From a checkpoint of a small transformer trained on Wikipedia: RMSNorm before each block, value embeddings.
Each number is 128 + 32 x the weight over its row's rms, rounded and kept within 0 to 255. Layers, rows and columns count from 0. Numbers have three digits each. The size before them is the row's rms in percent of the matrix's.

# v: layer 5 attention value, 96x96, rms 0.159, rows 85-95, columns 0-95
# o: layer 5 attention output (transposed), 96x96, rms 0.302, rows 85-95, columns 0-95
# up: layer 5 MLP up, 384x96, rms 0.178, rows 0-20, columns 0-95
# down: layer 5 MLP down (transposed), 384x96, rms 0.043, rows 0-20, columns 0-95
v85 112:131149131082170145078116054171113103169145131107131129137162172158170113164107125144108105118174143108141103148123166140168073052144206167112094149064145121104076118098090106123097149166136090141103141119085164144104111076123120163157103166092131139189181131168087125109099136162102069104
o85 116:100153156114109174121176118185116136105176064150162156112083127130142154158128148151131147111124087129109179155147159108082134144149128165115111108145086151126146113153154178101080149142224136194165119128121130157108168166096111059086096117197120192162164107114110111124125126151135144217
v86 113:124131159123099107135129139069115121126119116175130101139199126158131089156130170097166153142180163116128185132128177092108100115170128099145212116087113125108075092119128121138134073098172166070126157130173150142179128116149089164181107131111086115122094071119095126191116148194086117195
o86 113:165111122084111153145118127096129108138103108097024149139081084144107175144151169081121131153158100098152156144104125117166100100140125081077089112129118090123145084089114178143139127125101193109129057101091056166081104155163183076090128122144119092139169107102129135176103188135137152106
v87 101:106103147136122193153162105148113111119097163154179189126106115159163069101205059134101111150141109083079127183131088135149169091140126135124130091134119131131126136153142143160141153125200136125124135119120086117167106102134135119186105137144048123122087047146158160097160070190158101158
o87 101:083148142071153106156151133103145112110096127090064184070104167116119108144173109046120120089137095152130185135139167151135140095096115085097093156063108151159114122155166141178126174186126178125150104094152105071141102140134095098136138089090126105110085129134128071060084142107125136081
v88 110:115137066103102094164095116103149138093120119093174111169102054139144165165106108123130183127098079108171109112100181142110101130134173175118119138122170083074175089073157120133125127091088137114091151176131095115087123103152102126108105137095099103082119130122155068076161135166188200167
o88 110:156100118142120161130154148153175082099131113183169166158180090112141098107127144104174118131183119142161100108136087156117082181108155145116136116144131128138089119136136152123136126151115135107132096138187184145028144155114156167137165113086160100139169064158082177084177063187108174100
v89 116:174138141130104138107129126069158150127176073126076155104122130119147117119074145156145115091156064158147113142149136094156111106145119169155117092106173163126106101152126181131151131124139112124050197106223139095108072123155156138128137130173157157046099154131092106131090107094205160141
o89 123:165098116152143130122121140172077115091095121123092126139123122198079051117097153142101113131147175037120115135206115111128152147118116150110030118121184123116145105119142095125178119098171116091125143125118132118133137094128110150119137071120159101208069101164064149140137140171133143170
v90 100:095165130158083139062166134120093112124121126163161097171098128108133156095125155138139192149109131062107147156113155086090161146179113091156090109146120145091156121130117093130142095156093159121063107121086116090073121089044173188163077131130148147148202133133065108164125129097126090113
o90 095:105121113099105114087107178103136146138138121104179131179117099113120183091137125164088178135169110122113097137082082098140124114146112119133149147113069119149107126153202134080119098114094129099108159164119092123084121071132097058112119074175069191132062094086074181126111112126115102067
v91 101:126112096124090194130126104128050113148149089049102152103143104112121153118085125180072156112109123165118201093109099140120122167113104092102131115110137127130125146187151130112111135084103131114081093147148115102129131075117173109206154045096156078137119130168156189149091128181105152149
o91 105:106133137127141176124084145121098100109131156117150108132110158144137105161131102178097121075121128051123096144106076142106198076128120079161146119106217121105099188124096209138086140154130179133123107178189077130116086157138117128109127085094140142078136173130110146152119098134063179111
v92 109:190166131077119159184093158124131156123093173144170173076116091106111126141090117142124111080122118129150211150108092110143086116186127142113131091150112096098161140147167108023132130115136120118136105123094131083112129099065115210116111169084149154109142107206129148144085125105137134126
o92 113:142101144106133093167090116122101099127083187151136184132138144116088097066143154150108165118127149135148147102108158143133147061143181147168149119153087168083108135126116147128101082134136063112217071201153158120130103151161126082083182138147111186176101145109072147117147165148118171115
v93 105:163130036171071204113108141084124070160080125096137123081128172143089151153193170126148174122133127138125098123111151122122143170161154146095121089123142131135182124087091107092092138119127083123149164071136152160135134149119111107137215119157116082113122062165106131117162108127071107097
o93 110:128157141140157203108096178122176200125094108129063121124072101140124112090108116141170211074170079150091177124091161208124154123087179146147100100144130114137135166197115128166115155179104087069098144138131147137146143171122112123143124147158153098133120154106096097125130107125154109157
v94 105:111128123123147164123090093052148161145096129159154205163167090112130117162116121123121119049173149131161133168144147137113122152113093125128142105113139112206182086177147099065094143115102115161146136097175107134073129123154111191109161103128122069141143168075161096162120176144098063140
o94 109:151118124179134123136184113195120127081035097141127126146118156111159120134081167145094150173117170123151123205112203199141131109172153135139145083176158093150099158161103130137075082155118148115122149104118118100122168120169159107134124155151099121134120164090109216116095164132156170128
v95 104:176123145110125085179171088101151086137173079182177111170133178133138129119133174119096138096105142166175158178097129139076172166125112095060172163154137133134166123124107152148185163138137091064131152197119141111144102159131168132154141165176106099150153148116121093142071125165167093084
o95 106:137128115172130151128124080174069152089121163122130158119140102186113144117160109149142144168126079071187143115087099093112086125147141140127165150093161111151143111131184143118167151176101131111165189120119043202170166153122156143154144138129101150128119100104139122121036051152177134113
up0 129:132167148087133109097140147150068109118107141082150091109147082086152113097140139124143083158175164099109128141085174142108155189169099183104150116078197173166081149137130108117126078104096137148130096172099061106105151162121108199118159118140107115108129063104069086130156148102157094082
down0 119:134135095158156136117112134108122171160139110145212132075129092170115182156089143127131155120099177081168133110125138062095159147089070089133068095083120137159144101106185158144142124203119134112116163093118165144100089171157130131147148109115150147126172108072115188115179170155165138187
up1 114:128077157126129075194154170198096208127157144141152153180109129111147129109136111142169196135148121143138154144096052121151172173136092169121095125120134142137090142090174094118100068050107161082151090133146088133072098117111184117171124135141103147086137114097124107134132097161148109144
down1 110:152096122174111111144115124141129162105069107114113131128146108113095091130020165149158123111116141145093160132150220177138119118084157112133167069154142153115154109112133190143118157128208120170075109089095141125140087128152109123120147141098190105133104092076177159110158102132116198156
up2 105:149203167139156075108138155140151140104130224130144174088117131084102155104193139074122095110121145163099192110128102156189182117118106181058129159122129092161089111144183155108157147116168122159093117135178132091162089074124151126158137120157146114169184096119133134111121126115137097114
down2 109:126131105174114158114150066120119179119124139171218127089132189082099158188131045101104133193180131112124172095103178146095170122071098143121127135157174121111100093118122102144140106136088093080134108103117103141128144176139163120123127148099161123100150157156135141080122096119158091052
up3 097:113106092196113122074103112100137140072148170097059091129160155145111097170124090124118118170130145165145145165114097104142120177159087130125132026169140107123116148081111109144141172141142144186104126133093170112110147094145103186191157158110190136097163146112069076109133119092093132146
down3 101:152125139092123118078175087157142209147116142166113120123118154137098096178111138105100153157158110146088159120127143092101116143183107099174235164100153060166140107151067107097105123156126139144108124146151118094079131115114111171098121178072147132163145169069119083162142060138132116147
up4 066:102113137129147163104158182112107108064166153144141131140165184161193144161137176163147169149112116114131134079129099156124080168129118105156057142109106113111052092101137150100149107137137081123139146134181171077145134211142158130082104133106162139084153078163106149156184140096192128133
down4 066:104181147162098118120120113104161134107071131151120124129121149114160112166154160162163123166109161136057065091121182103091106127195094116163150194101139181100159106147126183141157139159129088155130095128060142070145166093222137106155148155116158150091160129131129133147073108114176126107
up5 112:109164146151119139119108085131074120158159072190101080136203122147109108147097117089111117197136105154106123145097208076071152120071138101109134042125108111154155146161143110142160165154094093097156116126087167097099072129170137116136138150122159095196123132150130139090137098120139144072
down5 106:097124193129113122124128094078083161142158158202107183145111119168166091148126056127137151161128144091141153109067130148126100129133133096083106138224135144118141052096144077161157120149124103105133085109145178121131154112116143142149111111159157171151065109037090144146122145112141103106
up6 122:201180156144098119175078116109149096153141110099079131115128153121121132108114087095183171080071122117127065092119185090118143115171044221167078105118119135093129120089126135140128107131097133090130145080111116116116169116136119126208110138134111142138120112170071169148151153150136090113
down6 122:151074129131121119144152120101136155151120089075148143208121089074073156110117090143136112125174140104127109121135102136082086078204111167094176153090135191094108145160084112115143172139110127129112073110165128089166102115112119161156105146175077131188145163100180154065146148151162171134
up7 093:082182156129126164119163103124129112121126121146163152127126102103105145182119078170154141184156237145150105119148115150123136149062149102103123191168174136117100171123127163057161127120138142151097119094129129176147125190139102210115119095151199122120168146120116115143145068170138142093
down7 087:149086144150126097126132182111113171043132155094179120171136125106114128133117098112136111095119110100111110107052159071098126109156128180120151093167087165069130139170120076197149129171133096136177128109116078111134144053070148104122094079181115129135095177101130138163146180156141113121
up8 093:138093088154118074148144019131121120112142167147137115181145078155110147156132111103158152172147121043046161151118156132091167125106163118144119122173163135128099089151154134116106094148164103139119128129105140106087143111069127101116198134122122127067139184164075080087146128124130073121
down8 093:095087123102086071117122138228160077106120109099136084113104122114132088120123151169167102146165160107190166151172105165066140150133127195139090121106134120093167148122104169133117109053094119075157130128134069178133100125129115137114148154146074136077181104156113117174099103114112150167
up9 054:116149137143175153065090190157125129105115183134087113150101088089161068177160202161083064098118159109155113129082166077147154128087117055099122120176176132121115147107182152119112108155121140149149153150129139157140187086146077137116139123099134160089098151135182137166106169160136122120
down9 051:138083148085097185089088156165119085167115144090122138114101093092094157167149146139147108102178150095110085142092100149138161141141111064172127098077091142094111121110104097130073114140150135171125172167060150154170200147098066169193170114126143127134119129081110153155095156156168156133
up10 106:145138069131088114153162199098094086132105163106114195097124123042179134166154105128128167139145174102131116131145158054158147085065058079138102165121137144123146141134147145094190118122132085195139164122139153146109140166110134159132136090106092079168143177079148150114140133135127138097
down10 107:111132172150131190130112117148158153135162189128131095108152171175107139105142119140167177145106142128090071140154157114099108137168122115104196110125136107049150104062112115114111135158131052165148099063098105094133174150132105127098137083149198106141140191086129128155097068147171167145
up11 094:105117136144132129107149088127170155185159120148150186124139087182133120106133193143151088125122087138148073110173164146164107093081106103137125096173126115065164146153159113195142084109203162129145144082113130187134145091100092143068080108127088178131124146114105105131110191156166145183
down11 091:119080132099159112150110130064076090095107100112131083100116110070147124148139093133174166175120143096062093134122071106097149172137108144158122154103154124159126118122118127116089110117150159043054174120087150100122141125194155124106144141109155147156113131030053127080141106118122115147
up12 123:096150146133153097124166123076137108100169117106100161161081080103115103120129136104118109110151093117112169157089091137139196089079125140137087108129108136129195159204162170111138147085102068169090078130135068147129073163172103115105142107153180091109130079127097094121162187175105109088
down12 150:121138170082152045072092096106076163164059109115100116112064106119123086169140122091120100064170158216169125133094130165093082148148153151116163155111171144123140154112118133174128087120106146138145145124086121093102115057149098122128132142107163167158131127151111080154144129187096110117
up13 107:082167139149073087152123145124058114131134101089082155156175246120103119160149076126185111108110142149164171161156120126123138160073127150076133136171157127116142163129088139149133137042089145148157159096124145099157076109148134125125116188103151133164134104161130103142147101140146082078
down13 119:164104074135079143153147092163079102118129109184133114081117171124099089133116174103171089113104130156154159126222170100204167124105183090130126091098071131097155161158136181095097156138174074154129129105124134152173115164098115151129115090087120122138150088072148154151143122166124170123
up14 107:109145088192057125096094097129133197182120128077097099122188137157097125146141093112146146101075087148138143138103194161142144096126192152089078115151151143115109150124106070108167032120107116112134113096103161121191142098175119129139091078131147149155158095130115154125168173126133127116
down14 110:108155110106146105120159116090171154122095084193130065102123167102121090175151185112101128148154112140164117120112174085091122138172165163153089108112119069137175137139107207173117152068110154135121144078132102119139078149147069105121141153069170110144173094097158171151181089156091132109
up15 083:128142108132192110101200178099135215102108163192102151120122145153132093196156109142120137175139077108141150156145133171160164163163131174130125145133133118133105119062168105095127131142107150028147158111101137154133138082115126162184094115127190159158117094157126098177163119118100133146
down15 085:050123148149169180149140151107128079091087104113129079185155102148126066105132128089135088120165095106125123140152065201181173120142140155040106136203110077132136130166132161114166173095160134125121133112154100136112148138083163158136094131137117135050129096115148170138141109131141110094
up16 104:127114162126125141162107082171139130118173099105113121189145115110127153144129085135129195136176153141125102149095133089124067140053157142143114108170110098116185156107221178083182106100137084087136157137093127139145083107155085097134101131172079075152110113155080166166140164183134146109
down16 096:044156160142117104106178159131157084167120150094156125173090097157156171165133136201110128136145101031077133169088060157095139147104165151127136147121124110142153131060137090132121091057135143087089108183116138123099132114142164075114131131132081150130181090106105108140139140145114102124
up17 085:135156137136080170123161104106165134134101136196155189173043047148123144154174128105157107211151183093115134097175149103083106095134144167145110159143134168128136167165149113100178114156134098105166083167165133189113093195134127130157120083122143148105134150128121168134109111131159111128
down17 083:137099096134141127145151113117123162147208149152095088139201182106142125116161142140135104174105137141077109101140143132111099071218128159103110168117145077150133133083103081082164174128157088095182105139167130084134149103075061136096158111119171104104130126083143128195131094120149141175
up18 113:118153054128115081124169115068126188130139112157177182158173160165126143118167098158106128149132110170128139142107131140113105132142186098070124153112150145154178143095140129086135082122113157041099155108099101131129107155197061147151143091145142188119137136094169141147180092150138198132
down18 098:070150124135110100108108132152116151109100090106082184075088182120106114162106085154120052172126148107172081136075104086131128161150084105053124075185120152102087139141154160135103088082148072120091173165135085116105091182130103164164142105137118140177098159139106137103156145098105121130
up19 108:149106104054152070076162167083113138117136179145199093166143171051157140182179140151097154116122123086186092151187156143173137137101170111117128101141107153146111129116135177102126176134137128141161147102078110134114159099065170085102116146110129150136092163152108178082134140159138095121
down19 103:118120148164087155127120139093161166095103109066146173128153079133125114118118125097152182170100117148087143128129186097116086116202081130097105123183172157133050136092117091140089088165159088119126071128109123142163104126161142207103139171107079134166115121131061090143145130134137082079
up20 128:159196078127133112088087174129144120132129122174095136093117183106120170106087200092124137141169088182092079124135117133161177138135055075134096086110137076100148099126136153121106200113168144092133118171115137153140116107092122098107152169094072123155124089101109109156116137214115146113
down20 110:162122113179168156108151110130112172166132088088096158126117110132150106113169144177087070132117195136181159118113153121123119165152171131139108202103187131131044175136117094083136120083135126211152140140174181124140112180128141127127177077127076112157172128159169142109159154147134120143